{
  "n_layer": 20,
  "d_model": 96,
  "d_mlp": 384,
  "norm_place": "pre",
  "norm_eps": 1e-05,
  "positions": "learned",
  "bias": "all",
  "init_std_o": 0.00809,
  "optimizer": "adamw",
  "beta2": 0.95,
  "warmup_steps": 349,
  "decay_shape": "linear",
  "batch_tokens": [8192, 16384, 24576],
  "seq_len": 1024,
  "doc_mask": true
}
Each number is 200 + 20 x the weight over its row's rms, rounded and kept within 0 to 999. Layers, rows and columns count from 0. The size before them is the row's rms in percent of the matrix's.

# layer 5 MLP up, 384x96, rms 0.134, rows 112-184, columns 48-95
115,191,220,168,189,207,187,214,202,189,177,205,235,186,183,157,184,200,194,216,216,178,180,184,198,182,216,177,203,191,163,185,212,210,248,186,179,167,224,217,177,189,177,196,220,201,236,203,201
095,215,186,190,186,223,214,219,203,215,206,187,194,194,198,173,158,215,176,219,235,193,217,164,198,195,192,220,209,211,173,198,169,168,207,156,217,184,246,175,194,218,180,169,248,230,214,202,185
111,214,203,190,198,222,231,239,169,221,184,189,188,196,228,172,192,222,201,241,204,206,200,187,198,195,165,205,216,233,193,187,189,184,209,192,202,199,247,170,214,244,166,213,222,228,195,226,193
110,170,193,182,204,212,196,200,218,218,200,199,159,195,213,167,197,178,180,221,231,203,215,167,205,162,177,192,202,187,204,219,222,202,206,162,207,173,211,217,234,228,204,211,223,261,185,211,163
109,200,201,204,215,218,214,205,217,219,211,213,219,215,214,183,198,200,182,193,231,235,189,212,218,165,215,180,194,176,212,176,189,181,189,175,189,183,224,167,205,200,181,191,263,184,215,200,186
105,225,220,196,178,219,197,214,174,250,187,188,221,215,165,185,157,184,204,194,220,211,207,182,197,213,215,202,198,192,185,223,196,173,221,177,181,163,211,202,160,190,208,199,240,207,217,229,231
110,161,197,178,197,211,168,228,176,213,223,203,179,210,212,193,192,228,207,219,202,170,220,190,234,154,165,186,223,180,215,177,193,192,207,165,219,178,207,187,218,214,163,206,210,225,183,220,169
118,201,206,169,194,248,212,229,183,215,185,185,196,197,219,182,182,192,175,220,212,216,223,176,194,177,181,209,202,202,191,199,184,168,214,174,217,181,233,189,191,241,168,176,251,234,236,206,172
118,191,202,169,204,248,216,228,203,184,182,171,199,185,226,209,190,184,168,237,204,204,225,171,216,173,184,214,204,198,185,205,187,176,221,185,218,185,242,187,199,246,176,202,239,242,233,213,181
113,203,195,189,238,218,193,245,218,186,158,185,188,203,219,194,181,192,198,213,224,190,238,169,207,155,184,217,198,194,202,205,189,190,217,180,214,190,218,216,202,223,171,187,212,233,221,204,158
121,208,177,193,196,210,191,198,212,173,173,194,222,167,243,178,220,167,197,242,191,199,223,169,183,200,195,224,200,189,199,177,223,174,213,202,226,175,199,172,185,225,206,158,211,194,217,227,163
104,202,171,198,212,211,193,216,219,174,193,154,219,239,196,193,207,194,201,231,208,193,206,174,188,185,147,176,200,212,183,243,185,156,217,199,209,170,188,213,204,214,166,203,196,216,212,245,199
079,186,179,178,198,231,197,233,198,215,180,182,204,182,206,192,200,208,187,221,217,191,196,165,155,202,168,206,217,193,174,189,185,184,209,176,208,169,254,173,184,255,194,210,214,228,213,209,185
072,189,162,165,186,198,204,231,207,208,184,197,203,178,204,189,182,191,181,206,219,213,216,178,187,198,197,205,216,244,177,186,189,191,219,188,215,189,228,185,188,207,191,173,246,231,224,189,195
116,239,177,162,203,212,212,217,219,197,202,208,207,150,217,195,218,219,193,211,192,177,201,204,195,216,179,233,202,217,226,185,166,170,199,215,203,203,197,180,179,211,157,189,242,191,205,175,188
116,236,176,171,189,198,213,199,203,202,180,186,173,208,180,192,196,193,183,213,189,200,220,180,178,200,218,232,196,215,194,213,212,219,193,180,246,167,205,216,219,200,192,195,224,226,197,238,195
093,210,183,180,191,211,235,215,171,189,185,206,199,184,167,167,161,184,186,208,216,192,257,196,177,212,228,184,203,195,184,187,195,159,205,187,219,221,205,225,186,191,189,230,213,199,245,197,212
124,223,187,165,172,221,182,229,199,232,183,195,218,234,180,187,190,198,227,205,244,190,187,195,184,176,189,195,202,196,191,214,234,176,199,181,211,174,205,213,196,203,179,219,209,217,212,238,222
111,219,185,173,178,221,212,241,196,224,185,198,188,193,205,155,204,186,208,268,217,205,183,156,185,174,171,209,213,223,186,220,204,185,219,180,181,183,218,189,222,231,156,207,223,234,208,232,193
102,183,184,206,225,208,211,185,199,177,190,186,210,230,235,194,196,200,173,207,230,207,220,187,189,176,197,193,202,224,202,171,216,180,200,188,199,193,206,176,189,220,171,228,234,193,199,208,177
086,196,214,167,213,202,210,256,191,205,183,200,143,174,199,201,217,182,188,224,205,198,250,191,186,164,201,201,225,226,174,210,192,192,224,183,198,203,236,216,210,213,160,195,222,237,229,200,161
097,207,191,184,233,211,201,194,187,186,182,190,224,205,175,160,178,173,194,223,217,173,213,164,168,205,230,174,198,203,202,182,172,209,239,166,176,174,229,169,183,215,194,213,218,195,244,199,184
101,199,163,177,199,220,212,203,154,188,206,200,204,158,219,207,196,215,197,193,232,196,198,217,198,200,195,226,201,195,220,185,174,179,199,219,243,177,200,213,195,190,202,181,212,200,176,221,222
080,194,202,207,200,234,202,229,204,211,187,181,174,182,201,194,210,214,184,215,208,202,217,190,177,201,156,196,220,209,156,203,164,159,229,165,197,169,247,192,186,246,183,203,208,235,216,198,175
093,251,228,184,171,205,217,192,193,253,155,164,212,204,170,205,160,220,200,202,194,207,200,191,223,192,192,221,197,194,174,231,180,225,199,182,234,165,215,213,160,198,188,186,202,219,222,221,206
108,218,223,171,197,206,207,245,209,213,205,191,223,216,233,193,188,193,211,246,217,192,218,191,176,132,159,181,213,191,227,218,182,211,192,184,213,196,211,168,188,211,183,204,201,212,186,155,148
101,236,190,169,198,200,196,203,205,187,178,199,173,188,210,198,171,176,218,212,215,205,211,187,198,207,211,225,196,219,196,209,208,210,186,207,217,179,194,233,229,209,200,201,213,221,182,193,199
104,197,203,180,164,203,214,224,208,226,204,169,176,161,223,170,172,173,213,231,173,209,200,206,169,205,218,195,201,208,234,208,217,166,213,217,192,213,209,184,194,207,177,171,195,178,260,198,145
090,183,190,174,196,217,229,209,189,180,176,180,201,190,203,200,203,200,196,221,201,205,192,196,168,199,219,190,215,214,194,187,164,153,192,202,203,213,222,171,157,202,209,198,204,192,248,221,206
106,211,162,193,188,207,193,183,183,209,223,214,172,195,202,202,166,203,206,214,238,209,185,169,197,184,169,215,217,226,218,179,194,203,234,180,196,195,224,177,200,199,191,165,225,198,228,195,213
070,185,179,151,211,204,208,252,207,219,177,172,211,184,220,204,185,192,183,209,205,202,226,182,190,187,189,199,201,222,168,194,175,184,211,186,210,197,233,179,173,219,187,177,235,225,235,207,170
088,190,177,201,225,227,200,220,212,200,190,170,186,179,211,191,202,175,170,228,226,177,210,176,168,185,174,186,222,212,174,191,176,172,214,187,207,174,239,205,201,237,211,197,233,231,239,200,195
117,202,184,175,208,248,220,221,200,196,168,160,193,189,205,207,175,187,167,243,199,199,224,172,211,183,180,205,202,188,183,196,184,169,220,184,217,194,223,191,190,244,171,183,252,237,226,220,183
095,222,198,176,205,236,192,219,215,215,210,203,194,230,219,166,181,227,206,223,192,205,198,193,211,168,186,193,186,220,185,194,184,210,230,180,237,199,234,161,176,242,176,187,212,222,198,200,174
095,202,179,193,190,199,187,255,212,163,208,191,237,182,203,184,210,166,195,235,220,176,201,184,192,182,211,182,208,229,220,233,211,199,220,203,235,147,182,209,224,200,201,206,203,203,200,180,197
080,188,219,186,178,252,206,218,198,201,203,172,201,219,208,186,187,198,183,265,208,226,216,170,224,176,175,193,195,213,186,212,201,169,210,202,210,187,221,200,189,258,193,201,230,245,200,191,194
104,197,205,174,201,217,203,248,184,214,199,188,181,198,202,169,215,223,197,230,197,195,220,193,186,178,176,230,214,206,207,210,173,202,223,160,204,160,252,182,201,251,162,211,199,251,214,211,167
100,201,207,188,200,219,232,213,203,191,191,154,191,210,214,203,197,205,159,221,199,225,217,198,204,157,170,207,197,214,177,197,221,174,201,171,216,190,222,183,167,230,193,202,236,235,208,196,159
070,191,179,150,221,202,200,247,211,215,173,175,195,182,215,206,179,195,177,204,201,197,219,187,184,173,192,202,200,218,171,198,176,181,214,191,217,193,230,182,176,217,187,174,236,233,244,207,170
074,192,178,153,216,201,208,232,199,220,168,164,201,178,218,198,190,185,187,213,203,200,216,167,189,198,192,201,198,233,163,198,181,188,211,195,206,187,233,184,166,216,185,191,240,229,228,202,188
091,197,192,184,220,253,219,219,215,175,180,177,193,198,206,210,191,196,197,250,221,237,206,174,210,172,181,193,184,214,172,207,178,181,227,190,202,187,226,179,203,253,165,197,226,231,230,210,182
126,237,169,187,192,222,200,241,179,229,196,225,202,212,236,154,169,204,199,211,240,210,208,207,188,165,198,210,218,219,223,167,205,167,194,196,216,191,207,211,203,204,167,218,221,204,181,198,193
109,187,183,163,199,228,207,224,172,247,203,191,214,200,211,179,170,189,169,210,252,212,201,194,190,203,176,188,203,227,154,192,183,183,195,218,224,206,215,216,191,200,202,207,213,210,201,178,207
093,218,213,182,175,240,213,211,205,223,176,154,199,196,205,184,182,186,192,240,207,196,217,171,220,192,196,225,186,182,173,230,205,185,231,191,201,197,232,203,187,257,185,175,234,233,208,221,204
097,208,196,162,195,210,205,222,168,184,193,167,196,197,204,166,229,207,218,236,190,159,209,202,157,220,192,186,200,210,190,237,198,185,201,187,229,200,230,190,198,222,200,207,184,203,202,243,215
072,219,189,202,190,276,220,221,194,211,208,199,174,211,216,183,203,200,190,226,212,205,199,193,202,196,181,190,182,201,184,190,173,198,209,187,223,174,237,211,228,269,198,184,205,235,200,213,185
110,243,199,186,191,218,218,199,194,239,191,218,199,180,232,177,176,147,189,215,195,220,200,203,198,206,202,209,195,190,150,229,179,161,248,194,226,195,199,220,187,198,220,199,193,192,200,219,212
100,175,205,193,188,215,216,195,184,210,204,177,180,231,225,164,188,192,207,198,185,171,268,173,189,215,220,177,206,188,215,180,190,175,228,186,188,211,206,217,223,205,201,183,234,204,195,196,183
087,183,216,206,210,214,207,258,182,227,178,186,185,186,203,200,192,186,184,208,204,191,212,216,208,186,186,198,225,201,166,193,167,175,207,147,198,173,239,212,185,207,190,204,213,224,249,213,163
073,183,184,148,206,206,208,242,210,216,160,160,201,194,220,198,185,201,187,209,208,197,217,183,189,185,186,195,200,212,173,201,193,197,217,184,212,192,227,170,175,219,183,160,240,228,223,213,165
075,205,186,192,212,233,202,238,203,209,173,184,186,185,192,197,189,212,179,216,210,199,210,187,176,198,157,201,243,239,154,194,165,166,223,167,203,178,229,190,194,241,190,192,218,226,220,203,191
115,214,180,182,179,209,191,218,156,205,194,222,217,165,199,179,188,172,200,208,236,198,201,168,225,171,215,197,218,235,212,191,218,200,201,198,218,168,216,177,230,207,179,188,236,216,200,197,215
101,221,227,199,209,217,225,223,240,214,173,208,206,217,240,178,159,173,174,202,224,220,218,175,226,184,192,229,196,208,195,232,209,187,216,196,248,160,195,219,191,204,197,213,202,186,195,189,198
104,215,202,170,210,205,189,195,173,215,218,196,146,198,218,194,202,204,169,194,191,219,225,152,215,195,214,238,198,188,207,193,226,230,224,177,222,181,205,200,244,212,206,190,205,212,176,256,207
092,194,210,150,186,207,161,211,191,164,238,172,190,156,175,198,209,217,200,232,240,211,200,183,198,205,194,215,198,218,213,191,214,208,194,209,213,185,188,176,188,204,158,208,218,202,185,223,195
102,212,223,206,184,206,195,250,181,211,223,196,187,179,233,185,201,190,169,201,213,210,233,211,214,204,206,217,201,189,201,177,204,178,212,193,212,163,200,176,210,199,185,197,225,197,209,184,215
118,204,185,188,215,219,193,246,184,199,179,181,198,196,211,200,173,175,178,255,216,180,242,179,225,158,196,203,205,207,189,201,165,199,229,172,223,175,216,191,217,223,187,188,231,242,206,221,173
074,201,180,205,198,235,196,235,195,226,164,194,191,179,190,196,202,223,190,212,222,191,210,193,164,204,162,195,235,225,167,186,167,160,223,181,203,176,246,197,182,243,199,194,210,226,205,192,190
070,198,179,151,209,200,210,237,202,215,170,165,189,187,208,192,185,187,176,210,210,202,209,177,183,192,198,212,200,234,164,204,188,187,217,193,212,191,233,175,181,212,190,178,245,235,238,198,194
076,188,187,202,197,233,198,230,201,218,182,184,194,192,196,192,191,209,187,214,218,198,212,173,155,201,163,191,233,226,160,198,176,155,218,183,208,178,243,202,182,244,195,189,217,233,206,195,194
109,201,192,163,216,234,214,236,206,193,168,164,205,175,222,197,190,189,193,239,209,202,224,174,204,185,188,218,205,202,186,187,186,173,221,189,217,191,233,180,192,240,156,180,251,233,214,213,175
089,185,198,178,221,220,225,234,213,202,185,221,176,229,234,183,213,220,201,203,230,220,204,200,205,181,182,182,194,195,199,187,214,217,229,174,223,181,211,194,243,222,165,194,210,217,220,225,159
110,217,225,154,177,202,190,214,176,175,177,188,206,203,191,179,194,203,211,234,189,190,255,182,218,215,211,203,197,196,185,227,199,195,234,170,216,185,208,176,193,224,183,209,195,211,205,221,202
104,231,190,167,208,228,228,219,217,190,185,174,189,190,213,190,158,177,159,230,213,200,217,152,209,167,186,209,193,215,181,195,179,198,204,192,225,184,236,189,207,220,185,163,254,237,230,200,189
071,198,189,195,211,234,201,236,206,208,164,201,188,172,188,201,204,213,186,210,217,196,205,202,186,202,168,191,241,228,156,189,167,167,220,170,207,183,249,199,190,233,187,201,210,230,225,195,196
110,218,214,177,202,219,201,225,210,231,197,217,190,230,215,138,187,227,193,218,191,222,169,190,214,164,202,180,199,228,203,195,187,199,224,153,204,173,245,193,199,220,163,211,210,220,211,234,178
071,196,187,190,203,243,201,237,197,216,178,193,193,185,190,191,206,205,181,217,219,201,208,191,169,197,158,192,233,219,157,185,174,156,223,189,208,186,241,202,180,246,191,199,219,237,214,201,200
131,199,186,172,188,209,187,260,196,186,202,206,183,238,231,185,195,224,217,201,198,161,191,185,167,170,197,177,204,224,212,201,211,215,205,167,240,183,221,202,212,239,199,213,205,215,202,220,170
098,216,192,201,233,208,213,193,236,192,222,209,209,194,215,173,203,184,193,207,208,227,210,165,161,184,182,198,198,226,186,158,231,204,192,185,197,223,205,159,247,217,186,187,228,188,220,192,167
094,158,202,154,189,215,210,242,196,206,173,188,202,211,244,191,203,191,175,209,209,207,208,178,206,172,189,191,201,215,197,210,216,211,226,164,216,170,217,196,221,223,187,175,215,220,199,240,141
106,229,201,186,174,230,240,219,191,214,143,204,195,195,204,177,195,196,181,261,217,210,199,184,201,186,164,206,200,221,188,196,211,182,207,189,216,187,233,203,179,225,168,197,217,219,221,207,187
097,225,200,164,171,196,222,269,184,207,166,223,220,192,199,194,205,185,191,211,207,203,192,216,198,153,220,201,201,246,208,241,196,226,209,187,238,169,200,210,196,201,200,209,198,227,216,178,191
103,216,233,187,209,208,219,193,225,199,191,216,202,215,221,201,210,180,190,202,179,203,183,157,219,204,206,226,192,197,185,213,210,210,245,162,210,163,205,158,185,222,196,183,194,197,219,220,198
# layer 5 MLP down (transposed), 384x96, rms 0.103, rows 112-183, columns 48-95
115,165,203,213,201,204,174,193,250,180,213,182,161,168,210,189,209,209,165,198,219,202,211,225,176,221,185,166,202,215,177,199,216,211,223,216,207,181,230,214,197,153,205,172,191,195,197,199,182
073,217,202,204,257,258,196,216,185,199,222,220,190,191,191,226,221,214,216,224,180,197,188,207,218,167,195,182,171,174,201,216,184,202,201,210,201,191,209,223,222,200,216,182,190,176,175,218,196
129,157,178,176,194,210,187,199,212,229,178,198,170,203,184,217,201,197,200,147,184,210,172,221,223,192,190,196,183,160,186,216,212,219,218,217,192,210,227,192,171,224,214,180,223,210,186,185,194
123,199,182,168,224,218,196,222,190,179,218,188,193,170,210,178,168,178,187,192,200,196,185,188,181,174,207,196,200,202,171,192,166,189,190,189,174,210,213,212,214,202,178,172,225,230,214,184,156
109,221,162,207,199,206,214,188,213,193,211,200,192,185,184,216,181,216,222,194,189,206,223,189,219,227,228,196,205,206,189,209,207,173,210,208,227,230,194,240,199,219,174,208,183,219,222,203,227
101,205,201,200,242,224,201,202,198,171,171,170,197,228,223,211,182,166,194,215,211,233,221,226,161,230,177,189,192,195,225,220,214,182,202,233,188,222,214,203,192,175,186,191,211,233,174,190,208
094,218,201,201,176,199,232,202,193,187,223,216,227,199,185,211,168,235,241,223,201,208,159,166,219,207,201,197,205,219,188,210,194,179,166,194,223,175,177,176,189,189,176,194,224,204,192,229,210
064,191,206,155,189,191,204,189,158,211,226,185,187,167,162,230,217,193,202,221,224,208,218,207,223,184,191,204,192,208,203,188,224,199,181,189,232,230,205,234,167,217,185,211,214,216,203,221,220
071,179,204,210,170,223,189,198,174,205,193,215,206,173,212,206,189,212,225,194,202,180,223,255,235,222,225,214,227,229,221,214,228,203,216,195,203,209,208,220,198,218,211,196,191,200,190,194,195
140,211,228,168,187,197,220,219,207,177,202,221,232,173,232,204,191,173,190,209,205,249,192,188,221,161,215,198,174,205,209,227,193,208,218,174,195,184,203,195,202,184,195,199,208,189,200,204,195
114,230,208,216,211,198,159,196,201,215,203,187,204,181,241,187,228,174,222,215,173,185,219,195,198,197,169,216,198,205,199,193,246,220,181,189,216,181,212,191,218,206,219,208,203,191,231,180,182
074,198,189,174,217,179,176,226,206,209,234,199,206,196,169,208,184,226,250,207,206,200,197,212,191,249,165,195,216,220,230,193,184,208,178,166,203,182,210,192,183,181,223,181,222,204,213,208,152
087,220,190,189,208,198,194,224,158,206,145,191,199,198,223,191,203,208,216,195,182,219,193,206,169,190,157,189,210,180,194,180,192,180,216,198,184,184,237,205,186,231,212,198,178,223,158,189,179
065,181,170,170,214,221,204,224,210,188,186,191,201,191,214,187,175,213,190,195,207,209,237,169,201,201,188,209,196,190,187,198,182,174,212,171,205,196,217,181,178,198,188,151,249,222,227,195,187
102,199,207,185,203,200,196,207,207,208,201,227,176,174,207,176,262,219,198,205,202,208,192,218,201,183,185,230,206,173,252,192,199,174,213,193,194,227,157,204,199,208,203,204,206,209,195,217,191
095,212,185,224,172,210,172,176,206,183,193,196,166,227,210,196,218,189,216,202,200,211,219,204,250,186,225,224,198,212,231,176,205,206,199,214,162,259,194,198,197,197,189,227,224,167,193,182,191
078,170,194,208,207,185,174,211,209,222,209,199,234,191,219,203,185,210,201,220,181,148,201,191,229,214,214,200,196,206,229,206,201,237,203,198,190,196,198,210,190,177,197,195,212,156,206,165,151
102,205,206,182,223,173,199,177,217,173,218,208,171,213,201,232,207,182,189,203,202,234,230,193,184,188,217,208,201,161,196,154,204,204,213,168,161,205,225,181,168,220,187,192,197,234,193,179,195
126,168,192,150,196,225,187,193,218,192,197,229,190,209,173,207,195,199,212,155,212,165,185,216,213,195,192,207,186,184,183,225,198,222,227,231,211,198,225,201,172,241,215,181,210,225,218,200,218
089,234,184,201,205,222,190,182,192,227,216,218,190,185,200,171,190,208,192,227,183,167,217,206,221,191,197,177,195,219,230,224,188,223,223,160,179,190,225,189,192,203,183,232,229,147,224,208,219
096,194,191,146,176,178,215,235,209,203,183,189,221,203,219,212,205,169,202,195,209,214,207,203,215,206,194,238,189,204,161,204,185,189,194,193,205,173,216,184,189,227,185,203,257,252,212,206,201
082,202,198,207,242,203,187,220,182,193,175,219,198,163,203,190,192,177,194,182,222,187,246,229,177,223,187,208,201,176,194,195,202,216,191,195,192,179,208,216,214,235,201,200,215,215,234,172,167
089,217,220,202,201,212,222,200,234,234,225,209,221,213,170,207,181,187,197,196,163,200,222,203,224,203,221,180,198,195,188,191,227,185,198,178,181,206,163,191,208,204,191,198,184,223,202,199,187
086,199,173,180,215,194,179,245,195,196,156,207,192,183,210,207,195,209,222,199,190,215,211,192,173,171,167,212,193,184,195,156,195,169,224,170,191,181,223,194,202,238,190,206,203,235,206,158,169
075,233,184,220,209,190,206,227,196,209,186,179,197,191,167,203,197,162,222,206,227,169,194,195,202,221,225,172,200,191,226,198,214,174,189,205,210,197,171,185,162,165,182,241,226,215,194,230,186
100,209,198,203,186,203,198,192,218,205,208,189,219,187,228,164,167,242,218,202,172,215,159,203,177,198,154,184,206,194,194,176,196,206,222,208,174,180,198,201,145,184,183,223,210,197,220,197,205
084,158,214,197,192,193,170,166,202,183,209,174,204,202,179,205,228,150,188,185,206,218,217,216,213,193,189,227,205,197,226,219,214,183,182,213,211,200,166,206,218,212,187,240,234,156,187,215,212
107,205,183,219,173,190,175,188,213,217,201,189,201,178,193,194,198,220,214,189,197,244,204,234,191,212,201,206,207,194,250,150,192,188,206,215,187,228,203,219,166,196,207,198,176,186,194,195,210
065,195,182,218,215,226,195,178,173,200,188,178,192,223,196,231,225,190,197,203,191,231,221,212,171,221,218,214,192,209,232,208,185,175,203,219,217,181,209,181,201,175,198,180,161,174,205,232,199
096,170,175,173,167,164,211,181,213,211,200,203,220,194,203,174,181,200,202,205,205,215,208,198,182,225,195,207,232,226,224,190,207,203,217,184,204,207,205,190,153,185,177,211,219,212,219,189,190
064,185,170,158,218,209,204,242,205,197,191,180,216,185,239,211,183,201,199,202,183,210,236,174,213,190,175,195,188,197,170,206,176,167,211,177,207,189,216,189,180,196,190,179,242,219,218,208,182
088,212,199,191,216,264,207,218,180,209,203,195,205,179,182,188,187,249,181,197,191,208,193,240,201,172,180,210,176,198,169,213,171,152,178,224,184,204,208,219,199,209,178,233,227,208,195,192,185
079,203,234,198,226,216,216,187,180,188,223,201,228,175,186,232,212,206,192,183,179,180,245,224,219,223,192,219,207,168,211,222,194,203,229,200,210,192,231,198,180,213,197,184,198,219,231,201,151
116,192,189,174,224,187,171,212,168,183,204,159,192,175,225,214,217,166,187,224,192,194,228,158,209,168,187,213,206,225,160,246,167,184,223,207,220,194,204,185,208,216,198,198,215,234,215,211,212
078,196,201,200,193,187,214,189,178,176,189,205,190,177,172,247,219,222,219,179,244,190,193,204,187,212,155,212,203,185,202,194,205,203,184,213,188,193,207,219,206,185,176,223,195,160,205,165,185
099,175,209,160,230,196,218,215,177,161,195,177,193,183,210,221,184,190,183,199,175,214,251,206,197,162,185,200,187,178,233,217,183,193,198,182,232,203,194,219,232,206,228,176,194,188,189,213,170
127,196,173,166,190,220,178,205,198,201,196,186,161,199,203,212,214,233,208,205,211,184,158,220,220,166,185,187,179,163,165,210,224,197,216,204,194,219,215,183,179,236,190,189,214,207,233,190,190
111,166,199,174,238,192,234,231,195,211,186,210,216,180,176,218,176,208,162,203,181,211,202,201,215,152,186,214,198,204,154,189,169,189,204,164,194,191,209,215,169,210,192,222,202,217,222,220,167
069,186,175,152,220,204,205,236,212,200,182,176,203,190,231,223,173,198,185,206,197,206,217,179,199,176,178,202,190,193,173,211,176,176,209,183,209,184,220,188,183,200,192,189,248,233,232,209,179
066,168,171,169,213,223,209,220,204,195,183,176,192,177,234,208,187,197,207,204,184,202,236,168,211,204,181,203,190,201,169,196,184,179,206,195,210,184,219,195,162,204,187,175,238,218,226,193,187
088,173,197,179,228,211,232,211,208,184,191,173,191,191,235,229,198,206,234,186,193,204,216,216,217,182,170,155,185,203,209,182,183,204,159,171,213,203,230,220,224,201,201,178,161,184,216,201,197
137,191,221,202,240,190,195,184,186,162,202,183,219,205,175,201,257,194,193,203,171,245,192,200,208,197,214,186,213,169,172,201,158,153,219,196,153,203,186,211,206,175,203,198,212,248,235,193,201
094,164,199,208,195,235,210,218,212,199,181,178,217,199,188,190,186,208,205,195,210,220,197,182,208,223,189,190,189,178,180,183,174,173,214,214,208,192,198,212,153,189,237,192,204,212,208,185,155
096,194,206,196,194,193,212,227,199,202,202,191,242,190,207,208,193,219,209,172,189,213,235,236,171,215,182,194,218,175,238,221,162,210,225,179,211,202,180,223,225,218,206,158,182,178,201,246,196
074,188,220,221,174,220,218,215,217,212,177,173,192,170,216,205,197,193,210,194,211,214,192,182,198,208,245,218,201,208,225,206,201,208,189,216,177,214,157,256,194,214,170,167,162,197,216,218,198
104,208,228,183,234,173,197,211,191,179,226,175,193,192,193,221,180,198,188,170,163,172,204,201,202,207,224,188,206,175,222,225,162,194,196,189,246,202,183,202,220,193,214,190,187,181,219,202,188
103,235,203,206,207,175,194,154,185,231,218,227,197,204,210,229,180,226,199,191,216,208,252,181,172,198,197,239,197,194,160,189,207,241,230,210,168,197,197,194,197,215,182,208,197,171,172,226,193
084,205,207,200,217,218,200,198,211,190,215,177,200,236,207,194,173,192,221,210,203,176,194,210,208,241,213,172,200,169,227,159,195,181,212,240,205,217,164,202,185,187,217,210,213,201,217,192,219
087,210,196,176,204,198,211,241,210,207,201,185,217,176,200,209,208,217,190,178,184,201,220,212,175,186,196,225,189,229,180,170,187,163,184,178,186,171,217,201,199,237,205,215,202,230,232,194,162
065,181,182,158,211,206,203,241,201,202,177,177,206,190,228,208,179,191,196,198,187,210,226,175,203,194,178,193,193,185,168,208,179,174,220,189,219,186,211,184,176,192,185,191,251,216,219,202,178
094,212,183,212,231,237,205,242,205,215,178,193,195,185,214,212,205,232,201,202,189,212,236,207,188,174,162,190,229,183,195,182,175,158,195,159,196,178,220,203,179,208,186,206,201,240,196,188,165
117,214,173,209,181,188,240,194,238,198,186,196,179,211,197,200,217,223,225,210,182,191,173,196,206,174,182,196,206,202,160,223,166,162,190,174,211,206,185,195,205,194,195,183,176,238,192,211,189
080,162,237,181,194,198,200,199,219,191,187,180,182,217,170,196,190,250,207,210,201,181,223,213,149,181,186,193,200,168,221,202,213,206,203,237,192,199,200,213,190,186,167,194,163,185,199,184,227
080,220,185,229,171,233,186,164,214,205,203,168,180,220,203,193,217,198,212,187,202,202,186,187,202,222,232,183,195,184,228,247,181,180,190,182,214,204,180,208,179,185,219,202,216,184,193,147,147
081,206,198,218,228,227,232,198,213,209,145,201,185,238,191,183,203,197,205,192,159,189,198,201,171,220,191,191,201,194,175,199,177,202,204,185,183,192,195,196,194,184,227,185,173,218,218,195,209
101,187,231,208,186,192,192,221,207,224,217,220,211,203,186,168,203,155,229,213,206,223,218,240,191,215,204,215,196,177,229,207,201,201,198,212,180,189,174,158,188,170,196,224,200,211,190,158,217
115,205,204,161,209,201,157,235,198,201,214,165,183,190,165,184,217,189,166,180,198,188,217,191,199,147,204,176,209,161,186,216,176,201,226,207,187,168,229,194,185,226,212,201,224,191,225,210,170
102,210,183,219,224,244,202,238,211,234,158,187,196,193,200,202,212,230,186,218,216,210,225,188,168,185,160,189,216,207,184,168,187,178,214,179,170,190,222,201,180,225,192,222,191,235,204,192,163
058,184,170,161,204,228,205,229,215,198,180,175,188,193,223,207,182,198,201,200,201,206,214,168,199,199,194,215,189,205,173,203,187,168,200,190,214,192,222,190,177,204,184,175,247,225,223,184,196
092,220,183,219,217,241,209,231,192,233,159,192,176,178,227,206,215,223,194,211,208,219,218,205,180,168,165,183,218,204,191,171,183,172,198,171,187,184,220,221,191,229,199,209,187,235,188,197,160
079,197,230,182,200,219,224,224,197,187,198,202,174,206,213,222,234,209,178,222,210,228,204,235,192,192,173,185,198,179,234,197,193,182,206,169,192,160,216,219,188,220,192,180,211,183,183,195,180
099,175,196,190,218,185,204,209,170,194,197,203,156,197,241,183,184,174,189,188,213,184,211,179,234,183,184,183,204,187,174,199,180,190,188,183,233,193,228,207,164,208,198,220,220,225,218,196,192
099,202,203,160,196,211,214,195,208,195,171,181,218,199,173,189,217,175,213,230,171,222,174,208,205,217,222,247,190,157,216,189,247,213,226,207,185,231,181,211,192,191,213,151,214,228,175,188,213
088,234,200,181,259,223,224,212,192,180,198,182,198,191,167,227,180,173,168,207,202,171,193,189,204,178,188,200,188,187,171,194,190,204,196,227,227,194,169,226,208,186,205,223,230,212,221,201,214
093,209,183,205,223,235,202,250,206,219,173,173,183,190,210,207,191,218,198,206,212,216,226,191,167,167,147,215,208,197,186,182,181,161,212,168,196,158,224,201,200,216,190,215,207,250,201,194,162
140,185,165,198,203,212,181,234,171,143,194,228,221,189,194,204,188,210,206,226,196,206,185,172,196,180,202,255,199,207,168,203,181,197,218,217,192,199,192,179,198,219,159,220,231,209,216,220,185
082,219,202,208,232,261,203,246,205,227,156,188,191,175,187,211,222,204,184,204,207,225,244,199,197,161,162,199,201,192,185,172,188,172,198,174,189,175,231,204,182,230,196,206,183,235,186,193,167
131,210,216,200,203,194,175,210,179,212,202,198,140,215,191,201,210,220,221,198,215,198,195,221,215,202,201,189,201,176,201,223,146,198,225,194,215,167,180,190,173,218,206,217,190,183,184,232,195
074,184,170,176,219,193,173,203,191,176,220,206,244,197,177,198,161,218,234,205,164,192,180,244,185,205,182,222,209,168,224,213,247,211,222,206,205,202,155,218,158,194,213,232,161,200,199,177,209
100,184,175,169,219,188,185,216,178,160,197,198,192,171,219,204,165,190,211,195,223,188,216,204,192,149,193,195,207,222,182,174,213,195,190,201,228,193,210,205,178,191,189,185,233,215,188,220,193
170,226,226,208,181,206,193,215,181,196,209,200,204,148,188,206,210,193,169,185,206,182,193,226,184,197,163,207,187,193,173,251,204,209,206,210,201,195,206,235,212,225,200,206,209,206,171,189,198
076,194,176,191,218,216,225,184,183,196,206,222,190,213,184,191,205,200,166,192,202,190,193,191,186,188,162,203,194,219,234,179,183,195,170,193,208,223,170,212,208,186,219,213,154,208,222,244,205